From a checkpoint of a small transformer trained on Wikipedia.
Size: 8 layers, 2 heads of 32, MLP 192 GELU, vocabulary 2617, 0.534M parameters.
Architecture: LayerNorm before each block, no biases in attention or MLP.
Training: a variant of Muon for these matrices, 93M tokens, 5986 steps.
Each number is 128 + 24 x the weight over its row's rms, rounded and kept within 0 to 255. Layers, rows and columns count from 0. Numbers have three digits each. The size before them is the row's rms in percent of the matrix's.

# layer 2 MLP down (transposed), 192x64, rms 0.0918, rows 39-145, columns 0-63
085:123097150114110119134118111094140123142152124146105103160160127140105142151083136108130131168124146186113077121144090124134173141122186113108108112121109118093121183143114150126125174142124124
094:205132141108148122098101145123098108096118148119138131141119126148106139100142127112100138120129103110101162149157068102133133146108162141112131140113151142093131155177112088170113144122154109
112:135156101099169138120105149109150135093144168065142143124128116129149117138156111122158115153075136118158130165111114118091145128126126131124133125095127072145086187125141156152119140120144111
085:150148178110123116094113136127127101112147121105115153100119089153135117119146111150167114137156053159154125094116117157123148113169095122113157149116129176149127131098113114145106110141173131
113:089147118105148156077157140097120177113124152114142128124134115128140162122141133077104159119107115102121146139162145135122089102119176109150148139134142121129152113181105122118138059137135118
101:128143083137109128122136128136137149139084095141128143123134156061143133108180122129145110142113138082179099147129106152116118152112104109127131152131127093110153154148139173082156150130152094
107:104182176128144145103143080128201102133112109111148096111148135127165125149125121102159110102109139085127145096145129152121126151107145101115116158120110130110157140151112108110116122142102169
088:181116135109085138152098132148148130108091116117164086118132095196143142149099112103107116147116119116112104102145138162135144153117142099127129155146132135122152125120108106074140132149128184
077:134106113119101111107121102134117150127142092144115169138130101104044163164119133124118119129130131188138145159150153159160121085153149126140159094128108126139128110109129160133148144102105098
105:117177176129102155088133123139164115132121129125167109131111106162134125110133126114117104130098161157106136148140133093151145047156100143136134156082120096110149157126120109116098149138126138
136:152120120114098148115095115164152118144105080133162123152118151106140085129140087121134074132111181115133105119127164156150119095137158167114096139139139175160096121104125137120104140150120147
106:102149161149136125150150175108107140143078167060135165133111138153182121103125099120158148112154111095135123111126113104101166125125113122115152122111102116111129141107120150134100165093139132
083:119159104129112130145175117094127164140114187107097142131095107129091137120130114146117183134130114119153149130108114122076132140152094113109130087115136167096122107161128152155126128167168113
109:138136101130113115137101133120133141139076125117113112126132106117164111121138152075113154162181152156139098150116119166091147143140115159085102145123142137110155111091129164071117117142137170
090:133117174123157148107089100112125144093147121170078117122162134100136118154105117108101088168169136106151163145112091139128155154109118151155144092131167113128101096137108133122135103157120133
074:122118121151111159133122119137085201113106151103140129155116125123176163125123139143138149092133084156154130134120116129128125154160121126142128121094117155096132107073155088124082128112142168
091:160122170098117117106139128120132125125159153116128126134141120159121101113140131105141113080094179129142112174161135099065102110173117124176130096139168099128110125100136135120129098133157108
087:138097140135169110133143119157142171130140109141119130095132147105107128120123144112144143163105104134169123137097106131121159099101066151175160117123168106118125131077121166086142118112093139
106:131111133110155154093160104153111114149137080140150121184127147079142133133104130148131106138080126064131139128137063133120106140108114104123145130129130126127100159142167133126157123145146170
086:143163121130113117063138148093109116174146155118094145140133110128111119115145143145109101115113142178119136186117142157116174072136131140088125107094106139146107132106148156130139104132152123
093:157137120117134168109114119136159134151106109138138108134134106129110166105123167129111121059105113118100192172129122138142130139099129143081127132139148112098147123154112086159154092140108162
130:137134129162139162167109086110157107126119054144152094117127132116155140135118140092101105117129127129110188104138108104183128112167127171126126153132122092111160118131106150131136121148109121
082:150104119111127176095162128122162084113176152116129096121148094149119107148123127127123096173155152132094177143107147137130163113119147106142141138123115104110118139087076122117173130130111110
103:128086126156063140115115156104104123124151184179108130097145115126096170099109111142152109147087086118145153122148120149108119138141152131164092117106116130120126145170132136122134102128149144
103:089151090084125110168126132125128139138142112136130117145129124095123166150095146169132139115132117149064101181133122144123142127104125168137169100133144110111159121152143096094079130115148152
103:161092106121122151135116148160141141114128111124116166143153091122138093139171120127113130122176112108180148142072172117070156161100094139123142123120114135110148091125126115161110119120114126
103:159076173110086112131117135108149088120136140123099122120136126164104140137158129089112124094146081157182170111122112155133149129124130169142144152118134155157103153093107131146120114133096126
087:124148161156144115091158136139108134130114146161132133110113171119099120144162129107092133156133124090143112161137149098139077099150092134158150145150114118083122096161114117120118182115120081
109:165121146119081121124150141147102149179093116156134130155121126128099167135118114114109104091146092137107153111148150171182148144123158163112122082102148129126132115129086132112147095112130100
115:148098186131118147137102124146157141105082116122059118138158173154142138148117145103098172112105134127110172140108167138121104130129094131106131090141142137095105144121130142148120144137151100
120:123182120115121157122123149114145079143144158136136097158107169130162136076105113112141144157102071101123147112112126136149130128108141133150120161133139148105124121154141099132126048132122140
100:159119104108124178146097139129126109156099108143147165135131124104106143152120140123128095140083129169146126147073124125134144113080096132167091143144066114154154115153135156133136100133152113
110:174159127125128168086147109150157098136126106148139138096150128144123138066140120148140139100167123117141125064127105126114135100137151118110148139130117098145150135121119092069172123152143144
099:148133106146117106146143105089091148124140155065140176151095115097128102130155104139160111151154118144127133109130138137096160133178149104132160113116131119089110141085160152141126109112151091
089:127139192123099141142082163128112087141102148122166121117117156115111183135096151117162124108161104155150104137138128164126147125119171136107082092103108163148098129137133111122113120122119128
099:159078144100107142167147128127103127135146149140075117107161091134083153123085110125128122103139103189128147098139137176118151113162142146151111133139095115148140149126115101148137141102107112
107:151122140103118123171101113156125169147107154126143170179130131135131106157175138146133140122088168156143112108163135104122119153105117125120114119078104095100119142105123071139120126107165106
112:141125126130164106135134140144148071151131104116178147088111142110182137123125094155109115125102108098171131121150086119130155117127126151154141130105145112082137117144133134085129092101160169
100:145118132111150115129120106154164152152094086136144105142117144096098129177113144122155112107142123152124132105135108129131172138111149164150142158128103080123151159091089101127120131090096185
102:139107127090131120102123127147127109108191158161138151099160148106159131101131111115150098129085132104122067149171150126117129142134090137126132117144141113174131168092118107109149161125122096
102:113134135107081137119122134177099081148141144164127083136149125145128113159120129136153165135119158159133104075183107111086127092110156109165116135140142131148138130092156129110122129150119101
097:175139128127073113161079145138113092145109104115116132152148184110142129101134140104115173105122136139148122132118124162100165102115123178138146117093135120149109141073119150134136142124114094
093:119158079119155134156144138107115147135124120106120143153154084137126108104171141127107146122125135108124145151121193093098136079131112138144147113095082117143117112087158153172137158138098136
100:089156117113144165114133148123102128107150127153115127119141099160110149172144169132100149144127118107154135128107108112089118124167134137136141132073139096138149127165186063112113112101116126
115:143072117121086128166094140192126121082170136129133085114103167134128094129142113150148128117134121143127112063121119099136168126135131127144166131154157143138122098098127121146110131144141127
096:118179160163105136161127095144106085100165076149127109140135164082119135139121130121102116137134120126116131123141146162139120103111106156144116113164140149143086143120141143144052133151122128
132:116134110117149105096184109107104173143132159150106121173118116134102076112115150080139130177127171128105111105110152157118154136140133100124083152150110103104143170138129126112135131145123135
113:149086119140113144138130086100113126115148156111149153165127158145091168157101130131118155098154100139114109133121150162100141162106120149074101121138120121077159117138167170091133129119117116
096:123142134141115134138085113151110155094131102150144160107140156096109132101127127104095121130113146148116128121111171114135104082145142182167133127097135111111182141140137118088161148154086174
120:136147174127112130130149159130122137121133119105158104145136121116118120094116126087160119108096124146140078124147153113107159118143161160112128126123104174141131116141118139060145134065115186
099:111105129125127138111129132119119133088135117169110165106156118143115143148186102127145116122130151119127113157112131107096124174113119123144155153145154126137144108145154105111175039096125091
123:107092125126156132163092198129139112109114108146108115096113180081095115132092112101144159135142114139138123119105120093117149143136123130114086139132132148140166144134179138136162137141151095
099:101179125173109123159166135121130109147119121124114092069119093096090144114098137145074123103139162109138164111150146110113141150110114136141156147113150141126161111101129170109139161137129128
104:159137123155128112086122102147143105107126114112165129129140132122173121126132128124102147172145131134123109168104102117123114162113083156085113173135097115126119110099150147162058165155118125
099:118139130133080119162128104125142156120107121099096121116116100115076135161127182137135159144133128183115118118157137141127091119085196104108169133137101131161134112137128145110117125148095147
083:178138099105141121114143100102143132139077123156135138154139109150103123119073137135148083158114151119099081185141145143112111140161154138103125082114105149122112120140141142121161152155120106
105:115120168128147107138147063136092147138136143129137121155142112118132090121146148137164148158137162172079119158137091101130128147123124146089056116124118123116085151135154114102130125143145123
092:100127148164090111133098147113132139139116136121101147118114125130130125109167069136131138163130107160120125127156134140148073130142141118084139145152092134101149160132134158176160139150079079
083:104138110139133172094110130165074134120093119131109147114109115089176130101132128111114100131079155092104103147147112147189146131111145165130091134135119143147142143122157174134123151125124136
117:172134170147126136147120135115130116180068093123103136183148087097159101135122108119148149099125096120090109163138145118124133129116127114138100137134171155131114127116138158111157104119085138
120:087148094138132098118135150054120143158104152116093124109137143100153124121186153137156162135125116101122129155146165147143079131093150095129126103123105113124113142146164115153139100142142132
101:143165112083138127122121123129120089155121155146150100133119120120135161111112118116088155134099175168166102121161100097123119116146098124158100159150147155166110153116106116069136134103134157
100:160135098098127134121111130131139137159138178106150119145099113116102132109090145094103139135140110176073145116146128151184140174127149087143137111109165089125134147159133106114141113104100110
095:129134120126099124146117143115160084128106141132129117140113094107119154148093143136104094148129088189145096125147127079095158156156150130140180109093164148111123141116104153095140147148163124
081:155112124106133125086114112110144161116148137113109166156162112172134099152173130151108126155103130135142161151154148108093107105133142134117128108105117055126175112129104119160118130146085112
097:100117109124157117069145095101107144144123145105175132100131138126149109112134157129119125158127138135112166137145080179141172160096114104083116142138120125152147117165142131128089100098151114
105:155141127094118117107101165132093149127106124098163107086087122110159135109119118147176156151097116131121127137174080136167085136148176129141155116155127106155121146135132130123133116140092097
086:130149132138140102187091092119139106081113103154072156142138149139084156128137117152145116121136111132114118130122111147088068167094115133116158104165152163133152128139120140138126123148152125
107:109111107144128183147130176135123095144090077147132143106129114177109133133103128136103130100115109094146101135167147140123100149129149095115147102120164193118156112143105138121148103115155126
094:117092103120119115123118143092129157179175162146121130111114137120106135118114129169141094133139117055129174161095153147154151149113159140098140133100126084123124116139105160147132113134095141
092:129117160148148139135134132105184056108117118130134137122141151135122133095113141143155158097122161109071113116109124092143113122159103071154159155161155112119128119112142142118146124159101146
119:113087101150094102185127138114107125115130101160106129134146133184083160155155160154139142087161163124145134123132133153089101116155139134084123119112139156111143097123115132150131123120093106
085:110147115145169117176122151146134158131149149120096128081069117128125114132142129073134151121141117094149112149148120099137156108127127193131124090110109132109145138089105151163131119107162133
114:125167094127158129129118138090153149128089142130115128158122176141136135126070151108121109121110092101167160115129116110103086143115145107125112154104100162125144168155134118133175085154145133
117:136113114124127151175104149140142139105141090142148086133117156097104131149077156112133099118108144173113126103159122118180136105134152133161143117133151129177124099099119067094134140119109128
091:124129135134128125113094081157090142090128125137159155125105147091131105127081128108120131148150107131110109144132083098159115145150109185147123096117133148158158156090123137128137197137123144
091:137086114138121105103104128127163165128175114145168139134121127113094105197173118172158100142139126119142138100139152103113124147111115156110136089160119124144123105091119117121090148089137128
108:072145128142166161114154115120165104143103142134090123114122131128119103100148111118166108160100175125133132113093149101121163182115098079151131129149144148097115112108163119129110113149152137
095:096173161156110133128090123101126157150097123111120124097123155158137144125171096156144086116150128136136150148147148128163111073129123131134097083114083134159139134111167135118136140117100088
102:133170109096131096162159110119149090163123098110135121139159117114096109168166110085167131125155153113095176111113133163130122125112144113145137147134150081114105107154169120129114127105105115
105:114111093122127133119112191110122129145104091153169066099115170110174118123104146140148134137132104106112130120126082104150138125122167118103152157154139109108148149150161157149117091123129120
080:107131193108131138138119125132151162113097087097146118136136129171105141157099150156118133144148167144123110124105103165109108131106147121115124159137130098131170143164127147118077091127096082
087:113138140153148119125148119147108162123126127111157128085138136137120165133120122071137101138149110134154094132123158112121106132135167139093080159103068182158108124140175150101115114123142102
096:115148089119174115112159127183132131122156121132125124153146137155191112108135062156116108091125092087129109103121176143149140113122097146146149144120128103114125097122130104141118109151147135
066:125120159167128171168086113129145104144101116155086139124141131125104161137111083142094080115159146126148084128129129124129134130127118107156168077136140131106103139131142191112108153126110133
100:146103107125146143111138114124114116125131148120143106147159121149167109093143065105129070118167110136123096168137155170114151110112109097134094124129097144171117178142159120143131131133102157
100:146110146120089169153080120126118146118090113134131093141151111112148119137112154100096098109152106123129192165102110095126122141112107137138146152139123144195134174140093139131111128131151111
110:151102132102111104140126100138154106155138108191139123162153117110111130165100154148125163156110153137166111128135183102116134146093126132155111094106109105066138108112111110135124117114161143
102:142099148111107161086123127117115093142156171151084085114150153122121141142130138148141130133131130093128110111117105118141124137123131119107061144132135119187109137126187143190141124127127106
094:159118148098119153135126128130103121164106160105143130170116083131141132153140140162108103081152146113171136137140147108084103118117116119123121130160141084143141135088116105098171137149150069
083:120113125160130134138118153070142121113128162106113115146120105165107096111162124152138102087116157126163170140084126113091124146125142104111091126102132114156159126166141114154111138155098181
091:098164162118146111132148115121149164111130109134128147131150119098091164163115145128133136133101177166131119144112134127141120109087149152157116103159182119133076088114137136120102109082093107
122:087156086090085142113155131139094164110169164151129119132142118116095109139128145125107102132144132121145171149094143122151147185123121120120131144146135155138104083086112174100138129139110126
109:099105115083108123127109103133095106082150123136180120129112142104127145109098143134143135133126135129144116110169091148168089118162139148118138103151112194169111108139113114127125184144126147
099:128154101139164135145146113122166100093141108111113134094153136162131111131137127134126122125150160116119132129131121119113139192119121123105150131112127066153114144094114151108054121139189101
095:132075106122109132178093116157115137124149133115138114196128113114091121145134125143091126117106142153177178134118155112116133134136109102164138107129156123143127088151144106117097173098117113
108:122123090117134112113135127108116117123102157122137101162127122160141152058139166099132167148162125148119117144155134118172084093122094104154150146134090103127124134112158117140106145133188116
123:136160133140135106065145155159155144175110136102131093129078095114141103137135139153158093139141127117083134150128106095166113115129179142137158120132107111152125143075117117150142143126121116
103:106142108135142093137085106113121150110176163115105198110142173088135122126126108128107122146137123205130132130108146117106124132153102124145149106129098123107150106101134120107169144147131115
088:118153097114096101084095129118114108149157180150153161126145127142159109121192142159137144118097089111125132182131130117125156138143114126127109133074122102149121090127122117155121107154113145
093:103145140164125114122148124079167123146176130116149133146128094096142135135112134103136123108125084153117124083099120127187161121116165107150174137091130118116097149155111125147137161092120102
106:086167145140126135147108127112087114107148116159131121140112125168145171126108108109115137122109128141118144153082116105162168089105077150128142170130127144091131167106164121145104103123131172
119:123157066139163110118148140085142139104106124085131162116086132104136151126128112148108162156124126121085110135119130132110145156179150117123177119121125169089152105140138133086111142153111140
096:108181123132137106106139148112085148128139096135126158108128140125138134128160092182092112115125101143116094105094131109169139106134134173150129113147089156179131078113134156137140123147098144
090:141147133098115103123131138116117160134149106134120080179152102132140096137123101168126113146155164152164128134140173117110112116123144139174149127086106090147140114142099076124077141142133101
095:154159126149157126155174166164104103126126101135104129109133110146113141099137104133106097110147160124107128128145117129136056078149105121142159140147122144176092116112119114110112133183130113
095:134128111102100131145094124113100192162116155105113138105100136123147117105135150099161149113104121127148129127142088135114116106186156110098147142131136187087145122139121170137132109095166131
# layer 2 MLP up, 192x64, rms 0.184, rows 40-146, columns 0-63
096:154161124112134134115136177095089100126141158128130125163140145142160131149117108142134088151111104114094082143090143170154139113131158089133115131139124124078121116196127113123108109117112101
108:156119140119123135087178082120146152153121154117099087136156113138156123134141156098125143135153115130098085049102117151146131084123118111120145128163109101128123147132125124141115147125117180
105:100149071103149134110162138122109110111085163145124098103127091087138136109132148148091146165121180110081156163121131130124150128124114139181117133133139116087135134143141154139149121162134146
109:132111138157080133130162114115128149112123131088118146114138128130088137142157116097138146128127151136096085127151121155125067134111138126148120152172087097125200105146136148093127112134166148
105:144091112100142134126136176114166122138116121133135149092126137126166107165166139090181156140127103101114062121125127107126151092180122117086129131162156100129123102132101132130123131131150123
100:122088124124116115138151148112120126151088096133130095123137113108153118168133177105148106134088144089138145130141137142086105113148133096106110127124144157176181135158081153129129097172115145
088:175128121112135107108107138087126124176070120154142149164157125153144103150081134174129140152110095101143099140115127138108100141145175129124109123144076115165125138133138132106113121152101140
067:116130125110111145160107134142113139103115106121133163159093137088106130169096121154137138123123135104128095142128135193151112146154155097145156119139143107094166089147160127120097145060138131
091:128155142139091109138168130113130128144167125159126058162104154099119127140118163153124105108146130095179115109095166137117095125134128109113100119134155154142135110167150112119089103160152118
134:172130118088119150099136120150171150133119111116111113182133134089128046113136098120124137130111164111128138090130166152148150121162143133141117160118107081106119130129101117111150125151132152
106:160071155163180166111112137096153150115109156091113153108119131080134147117136151127112131155155144142114151145097119166103161126130104124114144132131081099101115138137146098093140144116104142
084:148076139118157142113102148126121153123151104148122167141108136108157113166131097138174120103114167118130101083162125118158155120140156104102106105103139144134156113127104097117180103158097107
112:115139128123177116105157135142133124113152146141109116145097131129134134158102116198140103119091118112113149123101124063174111136128116103156125113173092099132121147170138152167146134115107105
087:143122120150093140180163150095143109155134099109151139116117118146133096126093132109137135106111156150099082110150160090160111084158138154094124120143105132129144155130157110173110170117106147
071:144139158157093116155117166153148173117097157121124129127123115095162122158108119104134087138147087106131154141090140133114171149128104132099139169101115155151133138072122140090102121150148106
100:120157173158105125144154123168143115090158116095119133128108132096139094135132106116148116096130135078123132082130090108145131128104113155151114166124156117113165160109178154087114134123166131
092:118137159129082138112125095122108108128123150110163142163117130162136115146117124154150123094126149153126156098162131122136087156163171123096088141135101146135136104154133062152116096126174109
107:091124106091154137144136158107118150139095088133140142154152102126114114177099115121149096126111144114179147145076136117103095118124132097128113086155157173121164118159126156144119108126126162
079:135101160146126115162098120135139116101115116158103134136120124126092168143108111122128177161111121134175105128124115130100088161099165104154186151137168121128110125106117086141116082146108151
080:111164171167136112145135093130133128083123168145141124145139157116123148147088122116143130109104174134049119119118082137143131093127130101154120156139145152102129158123108089093125140139113119
152:142117129159108170145138122120125083107142129166126140112132111109097151105066101124109072121124127102087162126130152119145178125156113128127131108107114159136134131146147170132111145185096142
102:090155149165137106179117092157110151119074112134123148145130141158138120098146094127138109071105113142137107107114114101143074147142111160132134149141147148139113097152123118167103114146143160
109:098143096134192096150169076155143125105114100111129145145112134122122097126159168126151117098159155117091145097094159111121146123118100155145154092147120108099129093116129124136112119153117152
114:119123106114149144145129093136162163138091142097124103104148149151136135154107135105112158141160134126069129128120126138104109091151148176066163167109115109143165106150121095117145107124145152
100:137152145150117160125130192143149104098156121112148153140130112129131121131123115112118058108149134116162102128120155123084134107102131083153156114165067175134134113142150153114118123121114114
105:126149087091143130098185129096120156150087145124168141135150108116121098155130136145127155147101146137087086143158158131110090146146101087159123102150166116091136129138154110121136115138117153
091:130115095120116123180127097130128157139121143137125120158116109097101117129098121156123114095139116132120122091122093137117148165089164154106111123134151167137146190097132155120156095095175164
109:097140115098100134124133121099091131103076130157130121158189131143146154157141085109119119155120104132107110119075151113144149161132166128116133169136127122106156107133101148114161100132172118
109:103127124135110150104133144123153170128156115110119103129155141142143093151115104101155143134095135117091142087100199153188134105101127121176133111132129143125124134092140108122074141116151135
097:147158159074132144127162159100119081119168134153140142148126135133145122131107116148158139149141096098146135144113089138159149131097121121132083122169129146068152122129119089096089104132109126
085:136127128129132161158102153117143094138105161097130153111111128115106135162110133109091145138111087152108080142108140124122127092097152128153141168166091143171160106113102129083143142126178121
103:156130097142131136128160130120107114143133105133134161167096111113062098135126148075138142137118116142158142091105129152125179087143147076116111091138154161127158150127149151115161130127135149
093:149158131141114121116121159081102077178117100100078126101111160114136134130136123134138112150162168100125152133100120134131114110120138107130191155111112148159147118112112128145153124147106074
088:118110132146167141126123100149147157113117171121117138130087141065092089115095129150143140139116120075110119155152145156155112158130123123174156111144141123093097087105131113143160152152123144
106:119111145136137150133161120127157139135161171115106119081151116180147057127098096110103151123153102104130137097161134135149114108140117101089117151122129132086135106138093114139132113166157153
100:132127142160114160112148100140145095132140138147091078084161150137120098108151162127126140147185138126104081120112130156113111123114065112104116133139124178153112133133147139111127091105149142
111:115096114150151109118109144159146119105123117128113156097152123143152130160151148093114096151094097100148137119078097162108144104123160108128162127146119098100143095136134170102141139147154190
106:131114151138127112165142128129088123107146171109103117108128141156144133095182108148132128111139099147112152116141147123191105114153072099145114086149153143140093104141155117151133087143155115
095:088159084106149154139120120155119132143110120142140091177115105100098151118138126102130138117146119137105179114119103123122107094118143118150138095163116133057162134174133136135124121127137179
105:163061120107133119114107112066157128116130138160099131117193127153115116176143121168132143114158112134110127160142140168151122088103113115149100142130119130087125113129105140115130104139130146
082:107109103141147135134163096086156151096118158114152147124124114149122128178092092062154129112119151130126121140150156156152096139136106104097126176128129147088108134151114103144138143145089112
093:123104132162101091144130131131132161097148102120151181144117150126102141105133141144151168103102095145135131128092111076161124098163152114130129147114151177161133114090156121131113102088144150
090:137164143140144127110107177146137108108164118146179097101086113121133099195141141145143118120100118112120092104098147107157095140181129122153108129110137145161104099127112116126142130158139104
106:140136094104095124149104190147117148101115158098136097118126167136113098108135104161170167127097176151137154102112131120127130118107144107143146136168150151162101092107117145135128122152125089
111:153098082091146120096125116114151159142102143119159108137089144145119110142126131152189171139109139134178114132104116106122144138142148114107135154096113092100161129138124105108192127112141144
120:162117114123171144091131106119152140138116157087141121148128155168184088142137139131161115137129102127112157127097104122158113097178101139123093138116079127142095121152162125136105098137149154
117:139130137143121063092113111108163100093132145095140138167169114108157196127125140143136131103107130141089193118126125118138130137136095140106112158101082115141118129133128150122122146099117128
108:112173124157091166096146141112104095108119133164170159147144136104095127117097126151099071115146155142142126124183178116141105128123138133137151097111131151096113126114133144114133115156109161
120:148155075119136134147137190097137090140105138125152141109141087093125151128133139127128127115138077145118128122150123117147140122086131147127145074115109160130146109135163139071105155155103158
097:109122147167131070149173136152095158095105119164121116176090116115122110119129138159142111145144137104105166064132101126175116132128112153116128141148134104111126122147096106133104140149159131
115:148147104140077134089170091080137139099153154097126134143135158106112121147116127140136192130133126097137130089108107096104132150149140121129140162137094116150127097152108152156127130149125178
096:137129138127183103111099120102147128133138101149138127136147148167219140147123114121172128121108115109148083141110132102150093144163124134087105117131130096131110117133166091125157108130119109
102:136137125122123109114142178116116120179114130119121135117107150117161071147103148113128082110115146112172146097107120138111128110111150097137127103170163132103169153132136122160198105108138122
110:169099144086155130135131129140107080136125119157119150144135173099145144130157133172124102095127132118136144151094095089130140124153103146128080096133150121093130171105143119138152115125153071
098:102119171184111117150126136139133148102131129071148129122097149090147142109168126144135150127137109132080122099099129082180113151139127131127111136126144128189123122115134122168095116132123166
076:150106117122174122085121116111154123107122160110090116127147107115118149179143138125186122135097118134125115124096153173133087091136120155111103126172120111159172137158141107137134092106126099
105:132159117146068095176158114131162121123130174091121131137122105167146143115123112146103120142104123093164136110147098150131079156122110112090162157123112138119141124152162105118105158121149157
087:133144103093162105139134120153133123087114109125132152143120117088107128127171106107140162102105175145108144106163108115194108079094121147160151159124124115123110128124108115114147110143179121
098:135112130161118138135166111132159125158146132129090129153191122092137101118165112096151139138142130111141130112120135141133111108110137078194129144140155133124087089143087150111142101093105154
119:111148104138107154117153141095111154127128193089116099147111122151134083158131118127130145139142101141117117087134125122145089150138161121112140162167110118085087154135126171110096114091153138
095:138104114143142124105119123098153119152123123153134099111160095147146127131148154155124168094186131136105139163120102127170099098087111123095098166137112146143087120100113152128076120162135144
102:152115101156140094109118108146161118116119129122112160111137147124138078111151193137189143129175116147135146118078144120117095107136106161121093128131139142163119105084128114135126112167130143
093:121152144159144114137142088143106096129150107125091151129134132142147086123197151145105139131123118087098139119086147132165146134123093112101085140136130097097142112153145130183133102124156155
077:117152116115092166115195116113174160077130110138111141109143098115099144138111128110108125142091140111147117114133077112124146096097145121138138110180158151162149137094151136147107119112136119
106:129111127148186087096124111130128122105137144093149132107152166111108164133146103144183148099150110172091126099133128107146104093109093098119092128121142141165149146125162160104133112138126125
114:130143109154120095165127106126184115109108159093099139125112111153093127102125115106136116162113129113143164119144180138128110117132116142127155192102115140123133123155081170137095124122171152
091:142123165153144097110115116131123111137118100139146129123142180109164147136139090101134098060108137113131117131161142106128142161107169180105125130160089117126162109109129097122149094140096155
098:159113145175136153121126139143139139097154140084128125104121149143132053101141132094169174142132104146102108126172138134141120088158138092120104110121124123125127114132103131115147085147172145
097:161154123149122129147151111106142130117127114114169164117147152131115138149158107101134121134158137160097036097131121083115071148135128099124128100155131128146140160095136113137114115133163117
072:147132171135129125140071126121165138116077120150160149116144110141129129128135130104133126107141152102083145144161124143157118153127051090148157163148130142127164104122151117099131135127090153
119:127122092103091143096134151148097147124096132212126098107175124146117141160119128122118134135139107081111138138111174165127150117100115142127159126145118139094113119151143172124145093116120137
104:144127116165150163117143110096131136163110141121098146091106151132129122103112126114158128156161135085094115130098096155098145125172131151069078140122104122113174161116116137155109128158135146
092:140174129099125153117144122120136121144106116150098138164135099123105090142089135172106097158127143104177190143097095132109112113119123146079106140130111133115111145116151173113142102146143158
122:110111093152107121148136182116122105109133128122142141145169171092164075088155132158175139128140142156134128120113114138140117121101137143121069112146126147155108092124118108112155083128155129
092:120150119110134138175146153114102145155090130136092101140122113114163116180134164108137154139141131076162165151110096120116115125134133105107095136123075137134122168149115090175135149107111113
092:150126123187115134167130149095114142111110132162134087110127085093106108086145117100156139125128135147089107098131095118125103126131114147143133110134149165101102105131147123137144128205156141
107:124146163115138177114111146103142059115186111099111112114152157107114136124118097091156082125142143108124108125140176121136152077152125108111134114111137164163134141114118159127129147126127134
097:118127130118154069119129151104161135115110165124152141109133114148163125170153126108143136139131169143064131100103147090147153121142109110102115168118131126098118161090126104116106163175120147
103:145146177108144111155095179125133109132111089126166123134165105101084101139176111072134114112139093133082140146095148153138130113091147117119109127143153128160114128146135133127142119160109115
098:157134149155139115169135105134171150108089143117110150153093081142127158099151170146148120130148181171084120153140128141166117121120087135121121093147129137148096113100126122125130109133107091
081:119160135158157148141115147145174080097117130135146166096078086089102151131123132116108144135144131121090111152144143096134132088148130129138124117113137131131133126162131165122095160191151110
080:159089115143147141122138118144140079111105144139145140093165113111100135141094120086095090102179106115128111109111135131135123142099108132128128123133105200160154135143157159088111115119145102
094:161121102084153122177113124149134107123100162128136110082112100114093132143134142113120094125130124146118162108067117159108113145111127165182128122201143143153132133136146113143131118116113136
069:151162135120135166143141098137115109131114169138133106133142148150119167099153118144077130131102094090127131110157124153167110130174120092158186136124146107105148121120149110155083165119115145
106:147086121112132128095157100150161128151100136129120125156144128113110110132148148103138182160176137135091119084115099146112159099162128146139141141105140133116076098079158110113104124111111153
096:146107128108091132128125131108130131141071074105142140184147135106172077142136140158093149158130130114171115125102149161123085127128141150122144144119119110138105147141144099143122091109092152
102:135109154126110141118149135138107088154085121147161114133114167097156157105097077155143146103113146100146129138131148150121129142138158179151101128133123140083165161124100102075143101136129135
101:182109136137123078124157134094146151149123176150142111156138145097121160128130136153096118134137109122112101102121072102166148164120121109141102142130140106151113079090135148104125132106165110
102:124188139172126120125143137137166125125156149108098104126093125097078127101129137094143109129141084169123136085123142137165150104097133131115130150127132147146120168104102177108100118107153150
086:134143144113099147160110101162128114075116082120112134130151146083096160100144144146107155114138144124155097116131102146122114145129149113157144120116139147180149132141140133138134083051123106
087:138121114127076182163094105146085084168113096132133109136132149167164093134123126150149121105155102111115138119135143130139106112156110136100159106102105127101130153095120084155123129147157141
125:122125170142135119063120114109163106120152135122116142144122113150180100178146136157171096097155122110153158111109128132161163114130146100143091097143126110128115097145144114130166093118109129
120:123115113136151114114077133121119150119107116119104120144084183108088088127134123148146174158108129123138131113139120135139122145180185138157140142114122117107156094139085125112177132115127173
096:135112130129153168138137135115151128087121120122110146105178112133150106131135160137093126152114158108138151131129146115109147171144099094112185118104156096114091070169116142127104086130157123
086:147105128145139092115135132076144090155110124154108124112101127131091141148103132086163129119184094166121110114114132146193168125120102150094145119130102118134133090165114127130119139125164141
114:140147132152145128141064155134099099121110139177120124150074142137128115092108139139133117129117144097098108141123166086126121130140130144157114150157147107118173122104124128101179128187149121
118:147129164166118111146155128104160160128121161097097070142159113124136129107149087125131110135149153148149148111119102152145114119104072081171126116165121121135078135107149132119115135110146153
100:121142097089139111147141104144160155137065117150082077122132137152139124159129194148107184137144113121137121127092093124144141116128128119147133097128111111141116136136143186113098121114125126
075:127137120148126135170139146149135162149088117165095123103123115101100172128107140113084127120051172166141138154118126108115100121154136155159118152130138092111145149082136137127132100141113136
103:164139143131153116140129110172104117127071115127126132080117166151102112110118138126108177138148147128117119151102112134092106121158099142108110111134099105106138140117199123153148132173116164
096:105135174121163113137085127092116144140115134153085120138140097125135110159124147118112139122124115115092164102144113109179116136095147171161154129143106122142074143064158144125116113130148145
100:128125088126112140148176096104114144201108136144131133089127158088124119124087127090188109096156155117131126125131105115142088102122132120132137155147109108093160160122122146123130112113140152
093:177093122100155118080112118126147144087137156130131118120116156122135139134203097158134126133139151102137093108100135122137123133139155144105123172170142111160107096130097097100146123158105128
098:182168100129146127172102126112132107125123132129158096132136087090102174113127154108144134135151119112089174169129121109080109097124115122094113131125125153123153150133167114123130147140168101
105:119152160152122149135145154098111147130138137125076150154133154158105086108093107121105102124152130138098161129106111121121153130152113153134176150154128101163108110099071118093150086114149142
106:152090172094148110125089154145156105106151089157111158109172162119151109099146124125154110134124110128146116107132146088123166074129121110136120137143144127121152108103097155129103100172110149
120:168114158157110091129100088151153110134136113158108139094138139153112107153079133159151141113160150103093141128091117123098129124127142132104146132110127159143152103115070087115165132155154146